Weights of a small transformer language model: 9 layers, MLP 384 GeGLU.
Each number is 128 + 24 x the weight over its row's rms, rounded and kept within 0 to 255. Layers, rows and columns count from 0. The size above them is the row's rms in percent of the matrix's.

# layer 5 MLP down (transposed), 384x96, rms 0.0765, rows 46-69, columns 0-95
size [102  97  85  96 114 110  95 100  93  92 101  98 110 103  93 117  98 105  96 105  98 111  97 108]
[[ 81 174 170 172 148 150 142 105 101 108 101 126  81 105 119 122 137 133 136 111  85 157 147  99 183  96 107 153 128  97 126 131 165 114 115  76 139 152 120 114 138 109 120 114 131 115 113 134 146 132 155 100 140 102 151 101 153 161 133 143 132 116 130  79 128 155 133 101  97 161 106 120  96 119 156 166 148 114 130 111 103 120 131 141 114 124 129 157 145 107 168 166 113 132 105  99]
 [139 152 135 161 119 125  95 163 105 113 114 129 128 123 177 119 140 119 139 137 122  93 114 129 135  89 105 143 158 172 171 122 141  75 169 123 132 150 113 139 142 162  93 144 120 109 143 108  93 120 148 155  92 138 105 158 110 136  81 107 131 143 153 115 124 136 133 136 147  97  94 177 124  86 137 118 157 149 140 119 101 131 174 128  84 184 114 136  95 124 117 129 166 147 141 140]
 [183 110 148 118 113 129 142 160 125  92 136 111 155 139 190 153 128 147  80 103 105  93 123 110 104 136 147 120 109 135 173 130  94  67 149 109 114 144 124 135 156 166 119 127  86 148 115 151 147  88 103 123 117 164 111 100 154 126 101 104 141 111 154 143  79 158 126 147 154  99 141 127 141 154  96 139  94 148 140 124 155 158 136 129  95 113 125 132 147 114 125 148 115 104 142 129]
 [ 88 156 122 142 106 150 165 120 158 166 143 139 121 159 148 171 108 115 135 125 160 193 126 130 151 150 154 133 118 131 110 119 111 100 168 126 146 135 101 141 124 122 137  93 150 136 161 138 131 121 115 118 166  82 183  84 147 109 122 105 154 140 134 107 134 150 126  95  94 128 129 109 113 145 112  95 139 106  98 110 109 110  99 164 104 138 153 129 153 150  82  95 112 130 100 166]
 [145 118  74 119 138 162  99 150 152  91 100 112 115 192 103 146 140 138 135 106 153 146 180 122 130 104 116 100 110 163 150 112 162 125 133 123  99 133  98 140 128 141  86 118 146 124  97  96 186  95 157 139 132 151 111 141 157 121 101 135 159 123 135  84 136 133 129 122 139  75 147 169 132 122 104 137 108 145  97 125 122  93 134 166 147 134 120 114 106 108 142 111 125 164 150 110]
 [141 104  97  99 184 146 124  94 166 113 171 168 140 147 154 171  93 112 117 182 100 126  99 141 140 145 127 130 148 121 163 136 145 142 149 101 164 125 101 101 116 121 115 116 136 160 114 149 104 135 139 121 163 110 126 110 162 143 109 108 154 129 110 140  90  88 114  94 136 174 101 137 127 117 113 158 144 100 107  99 127 125  84 109 178 104 127 153 104 134 147 145 115 121 133 108]
 [141 136 142 172 130 125 172 149 140  92 160  67 147  90 136 131 146 123 113 104 137 104 133 127 165 119 122 165 127 136 124 125 117 138 149 141 111 128 137 205 138 113 147 108 145 113 149 132 105 135 156 169 144 122 116 102 125 136 100  93 118 111 128 117 127 103 159  77 137 116  90 113 167 105 153 121 144 142 194 163 104 111 137 119  76 154 100 104 115 117 141 128 124 110 124 107]
 [126 119 136 156 132 151 157 129  96 159  85 149 143 130 103 128 159 142 105  99 128 140 150 144 142 154 188 145 147 120 125 143 126 155 145 146 129 107 144 113  71 102 101  93 142 129  94 101 123 124 138 133 122 114 140 166 100  87 102 132 142 160 147 123  80 169 103 133 107 152 172 122 154  84 131 145 141 115 155 125 153 144 170 108 114 151 131 165 139 160 131 167  99 164 119 102]
 [140 161 126 157 129 150 115 166 105  96 140 105 134 153 124  90 115 125 104 123 168 122  88 143 182 137 119 141  71 159 107 166 152 133 137 125 117 132 105 119 167 140 119 113 154 119 166 114 107 132 112  91 141 127  78 135 117 160 135 150 136 114 138 146 154 153 175 155  99 118 118 142 111 129 196 134 134 124 145 137 163 119 144 114 128 138 138 172 142 124 177 128  91 160 136 139]
 [134 122  86 109 163 109 113 141 127 163 121 107 108 148 144 114 118  97 134 154 115 113 118 163 110 144 179 129 155 105 165 141 127 154 148 111 157 129 136 121 133 119 162  89 102 116 123 158 128 119 129 122 125  98 129 125 141 156  91 114 124 125 113  94 109 134 144 116  79 122  94 160 132 160 147 163 133 120 108 181 130 115 111 124  98 128  98 189 172 161 105 107 129 117 145  55]
 [159 107 145 127 128  77 114 151 149 133 154 153 115 143 122 130  98 130 102 134  79 141 106  95 115 117 111 129 142 113  95 113  79 144 114 171 102  89  87 150 165 120  99 112 164 159 103  96 181 156 157 137 107 119 148 146 115 141 137 107 116 137 156 156 151 126 129 129 130 128 155 129 161 179 163 139 155 127 123 113 118 112 141 138 157 166 118 131 154 150 154 101  91 168 142 126]
 [116 186 160 126 133 101 137  95 128 108 140 132 156  95 127 141 116 102  77 127 133  99 131 141 137 106 110  89 125 162 103 103 155 132 149 166 184 125 151  98 138 103 121 126 115 183 139 152 123 123 137 105 124 121 140 141 110 133 104 124 106  65 118 180 134  93 142 129 155 150 132 151 160  84 104 145 144 114 143 120 144 174 131 123 156 142 149 173 100 115 102 139 119 117 116 118]
 [150  95 150 182 135 134  95 116 178 152 109 112 144 113 121 166 177 123 123 154 164 171  92 132 155  98  82 133 133 141 150 146 117 111 132 107 145 171 107 124 141 158 130 153 135 145  93 106 137 102 140  94 123 127 123 140 127 127 155  87 128 122  99 153 129  86 144 175 121 139 135 133 118 130 144 138 109 111 115 125 166 164 115 111 110 133 165 181 124 106 114 135 142 121 156  80]
 [121 161 140 115  90 102 126 157 171 137 156 162 116 155 128 101  93  85 116 107 113 105 115 147 121 111 125 158  90 139 119  99 157 113 149 156 135 155 134 141 146 135 161 142 117 137 139 150 118 122  91 121 122 151 155 142 147  96 121 156 123 164 103 133 102 146 130 132 150 142 127 172 153 167 125 149 147 100 140 127 158  86 137 114  90 115 161 160 127  63  88 145  88 150  93 120]
 [ 75 128 169 165  99  97 126 121 122 146 115 150  79 123 144 185 151 118 142 153 138 152 142 108 121 135 164 130 120 115 171 125 131 132  91 118  95 145 132 142 132 147 139 108 109 121 116  68 129 152 149 149  84 153 139 173  96 133 140 146 139 110 161 141 108 132 127 143 144 136 120 123  95 139 125 106 112 128  98  94 161 111 147 177 119 125 144 122 162 120 171 124 147 178 138  93]
 [120 157 136 127 159 121 141 135 113 143 128 118 139  98 156 106 111 107 104  95 140 127 126 143 168 142 179  86 113 125 110 145 153 144 139 112  95 122 127 117  87 111 158  95 124 122 119 109 181 127 133  99 156 129 180 138 135 153 113 123  95 131 129 121 205 107 133 187 136 103 137 149 135 153  99 153  95 150 112  97 107 106  84  84 124 114 129 158 110 158 135 112 149 139 112 120]
 [129 183 110 128 110 120 157 147 175 105 105 130 148 106 123 113 136 139 100  96  99 116  78 156 146 114 115 113 130 170 143 174 178 104 123 119 153 146 145 108 136 137 112 118 105 116  94 139 143  82 129 132 110 135 171 146 150 144 117 134 155 127 128 113 136 145 123  78  84 142 192 135  92 139 138 139 131 140 107 113 120 106 156 118 157  93 146 120 102 108 130 143 171 117 109  89]
 [128 162 118  89 167  93 100  99 145 128 120 150 158 113 163 124 150 124 177 162 103 159  97 155 144 129 124 144 125  99 100  85 162 125 118 109 104 149 174 132 102 150  94 148 181 141 129 138 125 123 135 162 110 143 146 139 128  97 112 174 102 151 156 164 133 114 145 109 109 149 134 130  94 106 115 114  87 126  81 133 156 130 129 116 149 136  88 104 166 132  95 141 136 120 121 124]
 [ 71 140 143 103 115  96 145 130  91 159 109 128 131  94 164 115 110 172 144 136 119 105 142 119 191 112 148 117 114 144 106 166 157 136 123 133 138 159 117  82 169 143 102 133 117 102 105 143 162 117 128 116 106  92 143 138 125 179 166 116 140 172 148 120 144 149 120 146  93 140 153 109 121 115 115 139 181 119 116 147 126 122 124  88 142 112  96 141 109 107 144 137 133 150  94 163]
 [119 113 153 137 135 158 146 127 134  81 130 120 104 122 170 128 163 107 107 154 110 113 151 150 125 131  75 144 101 147 148 158 148 155 135 125 114 136 147 144 120 115 126 108 106  89 115  84 109 142 161  65 137 147 142 158 150 132 131 130 140 184  92 161 103 118 119 143 104 114 159 113 111 143 102 113 132 117  94 133 164 141  99 125 158 146 123 146  91  81 158 162 174 152 145 124]
 [143 139 124 117  98 163 136 151  97 173 161 155 106 148 115 126 139 130 125 143 127 120 160 107 174 148  74 149 129  84 140 134 170 107 118 164 103 148  96 109 131 130 107 126 139 109 129 113 145 125 133 113 117 103 133 176  86  97  86 133  91 154 168 124 117 134  85 149 129  83 136 185  86 120 102 131 124 139 145 113 144 154 118 133 143 146 112 175 128 124 128 130  92 130 161 139]
 [127 123 168 158 165 133 121 181 126 102 112  90 110 115 134 125 110 175 155 147 142  78 155 149 101 167 134 160 157 132 128 119 126 100 121 148  98 162 109 117 112 115 187 137 157 146  95 138  95  94 167 156 115 120 118 124 122 137 150 132 100 134 106 154  91 123 157 130 112  80 151 120 117 134 136 129 118 118 156 153 104 105 130 129 121 172 101 119 133 164 123 161 175 113 122 145]
 [148 129 127 138 156 126 134 155 149 129 126 169 150 160 135 141 134 117 120 127 105 162  98 152 106 135  84  89 129 139 106 111 134 149 118 161 119  92 148 134  86 139 110 103 173 101 124 147  84 134 100 137 150 149 134 142 170 149 135 140 116 126 116 149 136 101 141 119 151 169 114 134  91 157 153 115 142 147 133 130 172 158 122 166 105 112 139 102 164 105 156  81  55 100 124 101]
 [112 191 149 148 129 124 153 123 158 154 114 152 101 124  98 154 108 120 123 137 117 116 167 152 113  80 168 159 140 150 145 107 136 113  88 109 117  70 134 139 153 134 135 172 148 191 139 118 125 120 125 121 113 125 130 105 115 115 115  65 127 125 139 151 126 128 123 123 126 110  88 139 109 150 118 113 128 134  93 122 167 116 120 127 114 135 162  67 179 135 126 139 134  89 105 140]]
# layer 5 MLP gate, 384x96, rms 0.0762, rows 47-70, columns 0-95
size [ 90  83  96 108 110 104 102  92  99 102  95  99 105  96 104 108 106  99 107  93 103 105  98 102]
[[131 134 130 176 116 140 140 124 145 120  98 125 183 172 136 131 124  99 121 118 137  93 121 111 130 161 116 153 128 143  95 129  70 122 105 165  87 159 127 157 121 160 108 109 104 152  93 144 121 130 130 130 100 169 122 122 150 125 153 129 169  98 121 136 129  57 113 108 128 126 150 110 149 118 121 141 151 157 124 135 103  87 131 181 144 121 160 151  87 148 153 132 168 107 120 115]
 [115 132 165 110 106  87 148 118 117 124 135  89  94 122 148 159  93 130 131 123 131 153 168 127 122 132 141 106 167 152 139 131 140 121  89  86 146 117  90 112 151 126 173 132 154 160 141 110 144  99 178 153 113  98 119 147 142 103 100 147 141 103 113 140  93 139 108 111 140 120 120 129 152 172 118 102 168  85 110 140 154 139  90 127  87 122 172 147 112 155 132 167 121 123  96 164]
 [113 156 139 140  99 118 141 121  88  83 131 104 113 121  84 149 103  91 140 150 156 114 148 129 102 148 131  97  81 121 127 151 139 124 111 114  80 154  92 134 125 159 138 116 132  69 123 157 139 166 120 156 161 158 101 145 137  81 126 101 100 162 122 107 116 137 130 167 125 107 154 118 109 128 155  93 140 138  89 163 110 127  97 154 162 160 125 135 174 123 135 120 129 134 104 108]
 [123 149 160 153 148 114 119 156 115 107  87 159 142 165 141 133 160 102 152 165 113  79 148 128 148 196  97 130 119 118 125 123 146 146 170  73 162 123  95 164 121 142 151 125 143 116 129 131 165 111 148 121  93 141 125 122  77  99 102  98 121  76 148 115 114 102 117  93 138 146 160  94 167 147 128 124 110 123 119 156 123 140 125 105 141 113 144 134 154 113 156 145 107 126 132 144]
 [156 137 109 109 123 127 145 165 148  87  91 149 112 125 111 107 180 134 158 137 111  99 106 116 112 154 107 179 142 123 112 103 147 142 147 134 115 127 163 154  48 100  81 125 150 102 119 126 138 152 132 183 148 153 114 132  93 134  96 121 147 125 134 118 131 107 105 121 157 107 124 171  90  94 114 139 104 139 114 111 148 119 111 112 127 140  94 148 148 155 131 157 155 157 151 128]
 [126 125  95 101 134 112 153 148 128  74 153 164 174 134 127 124 102 140 136 172 124 130 127 123 108 130 140 135 142 111 159 121  98 100 119 128  96 120 131 131 123 142 166 122 115 100  95 154 147 134 109 150 163 114 134 108 113 149 107 125 128 122 144  91 165 156 163 131  85 134 112 163 130 103 128 128 136 143  92 132 150 106  95 126 185  90  94 170 134 118  74  87 154 114 129  75]
 [144 112 125 143 147 160 106 143 112 128 138 179 156 104 166 123 132 107 134 122 156 130 142 135  97 162 113 141 155 136 141 138 118 139 164 175 103 146 105 114 176  86 112 115 124 124  68 112 155 146  94 100 119 134 141 123 122 124 108 122 110 146 159 104  72 142 140  89 130  98 136 168 115 102  80 113 108 112 112 129 115 127 134  78 141 107 142  91 137 132 105  99  99 122 137  77]
 [130 146 113 118 185 135 122 161 174 106 143 133 135 172 124 112 137  84  77 140 112 103 106 109 123 114 120 138 102  98 100 132 124 145 123 101 141 151 153 142 121 154 134 115 158 136 133 132 115  87  98 153 106 124  92 169 130 128 132 113  74  97 126 116 134 167 113  94  59 171 128 162 137 154 108 121 166 154 121 140  94 176 134 113 129 127 137 116 153 133 129 119 122 164 130 136]
 [144  67 120 168 110 151 119 121 139  91 118 108 144 146 112 156 128  96 134 166 173 122 118 106 163 179 131 154 118 122 114 153 143 130 108 159 104 116 116 121  97 139 117 160 122 120 110 120 140 135 128 115 165  99 166 175 107 132 139 107 124 126 147 134 107 109 127 125 120  74 144 123 110 117 158 127 121 200 165 123 134 115 130  74 123 160 153  85 134 108 123 108 131 130  90 149]
 [145 142 111 151 113 135 103 103 121 106 110 117  99 130 142 176 118 115 155 113 148  99 125 118 159 123  96 137  85  89 115 132  99 152 103 137 119 122 142 140  89 118 141 138 135 162 147 136 126 101  96 128 114 130 126 161 139  79 110 123 153 108  88 103 146 145  93 152  72 100 155 160 130 110 115 112 165 116 125 175 134 154 182 111 111 153  81  98 144 121 123 171 122 132 103 163]
 [154 130 121  99 145  92 103 120 100  91 133 136 140 117  65 120 111 107  90 109 160 123 122 113 169 144 106 125 140 143 133 133 159 110 142 136 130 125  86 171 100 150 162 112 137 126 135 167 128 140 143 126 115 124 161 101  93 137 136  98 168 152 128 155 147 100 155 149 101 124 146 137 146 152 125 135 163 158 110 168  91 148 159 177 149 102 140 100 141  87 153 162 147 160 130 111]
 [123 164 141  97 150 161 120 147 132 124 121 111 132 128 117 138 126  94 154 130 114  85 124 153 163 117  87 156 135  91 160 112 111 106 153 131 173 129 164 107 122  95 116  76 121 120 121 133 144 140 119 149  98 131 108 138 112 131  72 151 135 147 133 146  76  83 125 107 105 141 111  66 126 108 158 102 106 132 118 181 134 100 102 103 141 140 145 108 140 102 140 159 164 152 152 127]
 [144 134  97 117 145 114  97 155 118 131  77 108 105 134 133 100 113  95 123 136 146 146 107  99 125 158 103 123 174 147 162 157 113 171 118 159  98 136 138 125 133 139 133 140 120 128 118 101  95 197 117 119 158 132 174 150  97 173 123 138 132 107 140 128 110 103 154 139 105 142 126 129 102 117 124 130  90 106 135 154  89  94 143 123 135 152  72 127 133  70 117 140 132 120 125 180]
 [141  91 152 114 121 172 132 124 111 135 124 147 118 142 125  80 116 162 106 139 111 130 123 135 142 165 110 125 148 100 133 122 125 133 118 110 117 159 139 122 158 118 121  56 132 108 177 176  89 127 115 129 141  77 125 142 121 112 167 133  74 138  90 121 122  85 120 126 110 123 150 174 143 106 130 151  94 111 143 127 116 124 146 160 138 120 146  74 149 129 113 140 147 132  72  95]
 [164 102 134  99 115 171 112 151 136 101 138 142  94 111 115 129 123  78 125 141 112 105 128 160 140 133 135 146 114 132 131 140 173 128  95 143 147 109 115 105 129 127 117 105 177 107  95 135 134 113 134 176  88  92 127 175 124  93 130 117  87 118 105 162 137 133  72 115 154 120 105 128 153 134 170  97 106 106 127 128 152 140 144 133 149 126 106  85 104 122 145 105 187 126 142  89]
 [110 126  94 126 132 143 131 129 100 134 130 115 150 148 113 105 128 112 117 171 151  86 104 137 142 154  94 106 137 178  89 134  98 126 100 112 173 160 140  94 111 128 142  75 180 135 160 161 153 131 112 119 113 141 144 118 145 130 129 137 110  82 134 103 109 131 113 147 121 112 130 144 104 125  72 151 113 134 109 133  66  90 143 170 101 136 151 126  76 121 136 146 113 137 133  96]
 [121 138 101 104 140 144 117 107 113  98 106 123 102 110 123 115 140 106 120 114 103 155 177 181 155 146  90 154 145 128 154 141 141  75 101  81 118 144 155 153 117 140 133 114 111 146 126 163 157 143 111 140 122 126 124  93 102 137 131  95 141  80 121 128 135 102  79  59 136 112 158 125 106  82 147 135  96 128 105 132 128 130 100 150 146 104 136  79 100 142 125 138 110 157 141 107]
 [154 152 100 142 152 129 110 146 130 149 118 113 129  97 130 117 178 134 113 145 118 109 149 143 121 142  94 155  91 109 119 107 141  94 133 133 166 163 149 141 119 143 101 135  91  96 133 141 132 130 115 171 146  84 118 139 101 142  90 120 140 119 126 171 164  78 142 167 154 106 139 124 115 110 114  77 183 117  95 138 130 105 117 124 169 143 107 165 137 158 124 132 101  80 147 102]
 [153 123 122  63 133  87 143 128 124  88 177 146 128 123 141 148 106 140 163 171  97 111  88 146 112 127 131 133 132 113 101 144 132 140 108 170 116 119 109 108 110 112 165 104  86  99 100 142 156 157  94 160 131  96 123 121 120 126 109 115 156 148 139 120 105 123 147 110 101 154 118 139 126 141 149 116 157 149  85 163  86 117 111 118 103 158 116 136 142 104 121 174 127 166 149  83]
 [145 114 124 126 150 103 168 142  99 138 128 105 111 152 132 134 162 149 155 116 120  96  89  78 146 152 143 127 106 135 156 125 148 148 112 140 124 173 106 161 134 110  96 133 101  92 113 138 142 128  94 146  95 102 104 113  97  79 145 141 153 152 170 111 117 111 133 128 106 153 116 140 178 151  99  95  92 125 137 157  98 111 151 140 118 180 132 143  89 175 143 140 123 127 159 102]
 [146 125 153 109 138 139 106 141 138 129  83 142 111 136 119 103 103 127 169 161 109  81 163 170 141 115 142 166 147 107 136 108 159 133 150 116 147 100 108  80 121  81 121 113 160 117 114 118 105 150  79 137  93 141 148 113  99  93 149 130 116 122  84 111 111  93  92 150 106 117 135 141 103  95  93 100 140 156  93 149 139 110 101 145 114 123 154 154 160 107  95 120 161 125 132 150]
 [146 114 111 161 100 135  93 124 155 100 127 119 103  99 131 179 160 155 128 138 112 100 142 117 127 129 146 150 153 124 133 149 108 129 147 124 160 166 127 178 132 138 114  93 133 122 137 122 149 130 151 152 132 164 137 177  84 117  86 179 160 131 102 134 110 132  95 101 118 130 121 161 124 120 126 127 117 104 128 110 119  58 142 120 111  76 100 116 136 109 150 173 165 160 142 124]
 [152  95  87 151 154 130 132 108 106 141 131 133 108 123 143 174 140 138 131 117 153 128 103 143 187 128 119 124 111 151 106 108 108 138 180 104  90 113 142 133 149 110 145  94 134 125 110 138 118  97 169 181 120 155 164 157 135  99 112 172 153  87  95 120 145 147 102 126  90 132 170 116 143 110 120 147 141 104  94 150  85 153 140 117 109 114  95 154 145 114  99  99 134 160 121 142]
 [124 122 129  93 126 174 126 101 109 154 110 156  96 146 114 118 154 149  99 113 175 128 124 145 114 136 116 103 124 159 145 122  85 174 137 132 153 118 122 112 118 117 117 132 144 136 151 101 129  91 150 106 133 142 161 172 134 126 142 123 117 105 135  99 124 123  81 100 141 106 188 152 173 137 121 114 142 129  58 189 101 145 136 151 146 165 139 100 157  96 130 128 118 131 121 102]]
# layer 5 MLP up, 384x96, rms 0.0765, rows 47-70, columns 0-95
size [ 96  88  95 109 103 100 104  92  95 103  94 107 103  95 111  99 105  95 103  98 106 103 102 102]
[[147 114 174 149 136 141 148 117 136 133 142 136 171 176 124 133 102 125 127  93 143 124 123  99 142 155 108  93 131  96 162 103 144 148 109 165 110 137 117 118  97  84 160 100 111 149 101 145 134 141  90 123 157 111 117  98 156 143 125 126  94 138 142 161 156 105 142 124 142  87 164  83 137 161 153 107 125 103 180 162 109 113 131 134 111 107 143 135 169 143  85  89 117 148 128  99]
 [127 112 119 148  85 129 113  67  94 144 127 139 119 126 147 108 114 168 165 138 153 136 109 149 174 142 119 140 114 121 135 138 114 175 115 125 133 174 136 116 106 112 170 141 131  99 155 101  97 139 160 128  96 157 151 126 134 131 160 137 116 154  83  86 162  95 125 139 136 121 108  69 130 152 146 107 111 119 149 144 114  87 146 166 129  89 108 122 119  92 123 153 167 132 143 149]
 [ 94 107 169 113 125  86 105 125 102  94 138  93 101 166 122 156 153 117 177 113 119 117 115  63 130 146 104 145 114 166 149 106 113 141 115 124 155 109 149 133 158 153 167 147 157 174 109 118 136  97 131 124  91 112 144 146 126 130 102 136 135 154 101 120  95  90 115 146 144  98 148 186 144 119 133 119  95 136 115 133  97 150 143 103 144 109 118 117  79 137 115 100 133 118 134 156]
 [128 165 113 127 123 153 143 166 161 123 121 122 141 108 119 114 161 177 106 117 164 142 134 143  94 127 136 130 136 129 138  94 114 154 113 105 166 152 130 153 110 119  88 125 168 117 139 105 164 133 135 137 102 136 132 135 145 160 170 140  86  84 174 156 111 138 107 123 139 108 160 160 152 103 151  84 126 123 125  92 129 155 163 137 142 153 104 140 153 182 106 123  98 141 103  79]
 [159 134 107 148 113 112  79  95 122 127 157 145 113 159 138 182 104 144 114 145 124 140 151 131 107  84 104 132 121 194 111 126 109 121  79 153 104 158 107 149 140 113 108 106 137 176 137 136 125 157 111 123 112 122 131 163 109 131 163 147 168  80 125 105 133 155 134 109  79  93 101 138 124 133 175 127 117 124  95 143 169 115  94 137 116 126 149 106 131 101 150 149 131 127 108 125]
 [140 106 125  88 160 132  94 104 151 118  98 152 110 161 141 151 124 128 104 116 135 152 178 116 159 123 124 132 142  99 160 172 183 107 108 130 100 138 165 157 112 136 107 116 120 138  77 134 122  95  77 117  95 103 123 133 111 130 140 171 135  83 121 129 171 114 157 147 164 134 116 144 104 147 100 102 110 143 132 100 117 167 136 174 130 127 136 132 116 151 168 152 145 148 142 129]
 [106  94  89 135 148 153 119 153 175 124 121 119 139 167 102  79 125 152  85 115 122 121 130  97 124 146 154 162 178 143 155 125 139 133 110 105 140  98 147 141  79 122 122 145 119 139 125 113 110 120 157  79 135 139 118  92  83 158 120 125 141  85 135 123 194 113 125 150 115 154  92 139 110 139 150  93 125  87 116  94 118 104 130 119 123 117 123 172 139 127 137 160 156 123 117 105]
 [127  79 127 126 167  95 137 169 153 128 123 109 114 165 132 123 145 129  93 139 160  82 115 110 124 142 152 151 130 140 145 134 111 124 119 117  90 114 120 135  79 118 163 158 137 161 146 120 171 160 139 147 116 181 184 130 118 115 111 104  93 126 133 141 108  99 137 139  97 114 123 101 147 136 127 122 107 118 129 138 167 119  79 108 172 102 109 118 152 124 129 158 151 119 135  63]
 [ 95 168 134 141  95 137 185 123 125 125 148 109 131 109 122 108  93 158 124 150 184  94 170 164 154 131 147 117 148 114 130 152 116 129 133 100 131  94 138 139 154 100 140 182 128 134 138 108 142 137 130 153 130 142 130 120 148 179 149 118 155 144 141  99 116 161 128 126 128 133 124 120  91  91 190 168 143 121 142 139 144 123 146 126 102 117 178 135 149 135 141 112  96 171 137 172]
 [ 99 102 137 146 138 128  87 163 168 132 131  99 120 110 104 147 136 104 118 117 107 139 131 138 144 116 107 128 102 135 117  97 154  97 138 117 149 178 150  82 109 172 142 120 117 139 106  94 131 106 142 140 103 168 154 135 130 169 132 143 167 169 119 135 143 129 155 157 159 107 134 136 136 179 110 149 167 116 116 118 142 108  88  61 123 100 157 129  99 141  89 120 119 126 119 172]
 [123  83 134 167 134 125  60 145 124 132 139 109 177 150 119 127 127 134 109 140 130 123 180 144 147 106 125 185 141 109 137 150 127 175 132 105 128  86 113 115 141 123 144  88 118 144 120 105 111 114 135 101 137 126 129 139 118 156 101 148  97 110 124 104 111 134 128  74 134 152 133 187 147 105 111 111 154  98 117  78 134 125 152 134 113 103 110  96 133 156 152 157 140 146 175 143]
 [156  90 145 126 108  98 115 101 155 119 126 135  96 149 152  78 193 107 115 168 165 150 121  96 100 116 146 143 147 106 110 113 105 116 103 150 138 127 129 145 104 123 112 116 162  88 116 150 148  98 161  70 166 136 121 109 135 122 158 124 130 165  80 182 145 101 147 120 139 123 139 117 135 128 166 100 129 142 147 122 109 148 163 121 153 144 125 122 152 104 106 159 143 144 148 137]
 [114 131  75 142  59 136 119 134 158 138 100 142 128 142 144 152 150 158 115 161 127 130 148  86 156 148 125 123 143 113 142 120  98 141  86 168 109 109 147 192 126 129  92 161 115 145 132 147 130 146 135 156 170 118 128 106 105 133 138 155 125  94 170 166 150 113 119 154 110 130 112 152 153 125 141 127 127 127 182 133 106 135 178 120 112 161 132 138 122 149 149 153 122 101 130 174]
 [132 148 136 140 144 125 131 121 126 156 105 116 125  86 149 147  87 107 155 122 153 117 119 115  98 126 167  80 125 118 153 112  98 136 159  85 145 142 118 122 130 125  99 120 177 116 109 156 109 121 103 110 122  67 161 134 135 129 146  98 105 120 102  96 162  98 134 106  97  95 145 128  95 135 121 131 147 121 124 125 125 174 166 134 150 109 133 159 127 157  92 175 173 150  74 118]
 [134 125 110 106 120 105  84 105 121 152 155 154 142  91  94  92 124 154 103 120 157 156 133 152 135 176 126 103 129  82 119  88 159 135 131 101 135 139 128 158  93 116 175 129 146 134 106 110 146 174 136 132 110 187 142 124 140 123 124  82  93 119 190 157 143 123 144  93 104 127  83 109 126  98 111 105 112 103 166 116 142 107 140 133 140 112 120 154 133 119 134 131 115 142 156 110]
 [134 122 183 116  94 111 124 124  84 127 172 102 130 114 145 115 106 130 146 135 132 115 133 101 106 104 113 124 164 139 116 110 118 143 169 146 100 107 110 101 118 168 123 149 156 138 120 114 130 160 105 119 147  92  72 106 102 144 130 120 145  95 151 120 140 140 134 139 126  84 175 106  99 116 146 119 150 147 156 138  94  85 155 136 154 191 111 122 165 160 157  85 112 133 116 140]
 [130 107 160 136 148 166 143 156 159 113 150 109 101 110 139  81 128 125 163 153 165 168 128 119 147  86 111 160 118 101 131 112  81 149 136  73  94 144 164 170 141 138 151 116 110 120 165  82 155 135 132 114 154 121 107  95 106 124 118 146 163 123 112 147 165 118 171 152 176 130  96 159 123 152 109 151 116 130 119 128 122 130 127 139 141  91 144 104 161 137 134 116 136 155 117 146]
 [125 118 146 140 129 146 143 148 124 107 135 104 146 134 118  90 115 144  86 121 136 105  71 121 154 145 136 121  88  78 103 127 155 138 144 139 137  96 165 113 138 149 157 158 121 136 123  87 180 128 120 159 161 106 142 128 139 113 134 124 119 187 105 128 134  60 115 171 155 121 124 170 150 167 123 151 157 139  93 100 147 139 142 110 112 135  97 133 131 151 130  97 139  96 161 115]
 [143 115  85 101 145 150 124 138 118 169 112  90 121  79 130 138 142 162 119 100  98 152 112 116 125 130 135 119 104 141 123 137 108 133 111 149 152 104 134 131 131 127 115  84 152 106 129 144 117 160 182 170 129 189 141 142 106 103 101 151 122 123 124 139 100 142 122 103  75 154 127  94 113 109 167  98 119 139 154 147 147 150 145 151 146 155 134 163 157 143 118 148  95  86 185 136]
 [143 128 104 103 160 131 129 135 139 142 110 123 143 130 146 164 146 115 152 145 125 113 111 102 168 164 122 124 121 136  79 135 134 129 109  98 106 140 140 127 114 113 168 136 154 120  88 206 152 115 102 113 106 152 123 104 108 144 136 149 149 119 148  94  98 119 165 121 141 162 151 102 139  91 138 104 128 120  82 140 161 100 147 139 103 142 147 119 181  83 180 130 169 126 153 109]
 [117  86 147 106 120 145 116 170  81 154 146 109 133 148 133 146 119 127 106 164 124 185 126 126 119 135 132 154 100 143  90 123  79 131 159 111 120 137 157 167  93 158 145 112 137 165 176 111 169  99 113 132 133 112 133 136 121 125  91 129 113 115 114 128 104  89 158 164 117  82 112  88  98 157  99 142 108 127 156 102 121 133 140 126 149 110 126 129  92 120 103  80 136 151 149 116]
 [148 127 137 134 135  95 122  96 137 103 135 123 117 109 111 180 138 152 133 122 130 119 128 106  88  97 169 144 132 118 167  96 118  97 101 127 112 158 132 147 166  90  93 146  71 121 118 139 112 162 122 116  91 154 116 148 184 121 119 123 101 174 144 166 137 147 121 124 138 127 149 143 114 105 144 163 133 127 115 164 152 125 136 101 101 123 127  90 140 104 141 135 140  50 136 159]
 [106 136 111 141 152 146 132 175 116  95 147 152 136 120 141 144 135 119  70 144  98 159 115 133  89  94 150 106 129 151 136 158 143 158  99  91 142  92 140 124 175 144 119 118 168 132 137 157 136 153 165 123 145 142  96 125 162  98  98 135 163  77 119 160 117 118 144 154 116  87 118 120  95 128 138 151 140 130 129 143 118 129 116 168 123  63 176 136 137 142 142 150 135 101 130 109]
 [137 141 140 145 141 145  84 110 126  97 118 130  91 164 108 154 130 101 128 123 148 101  96 168 173 122 132 106 107 161 132 141 118 128 153 174 133  64 145 124 134 165 119 139 128 127 169  87 133 103 132 129 159 151 121 134 155 133 112 148 143 136 102 106 138  92 148 158 129 177 108 164 146 110 128 103  94 101 136 113 154  81  96 136 124 137  91  90 129 120 155 134 100 115  95  96]]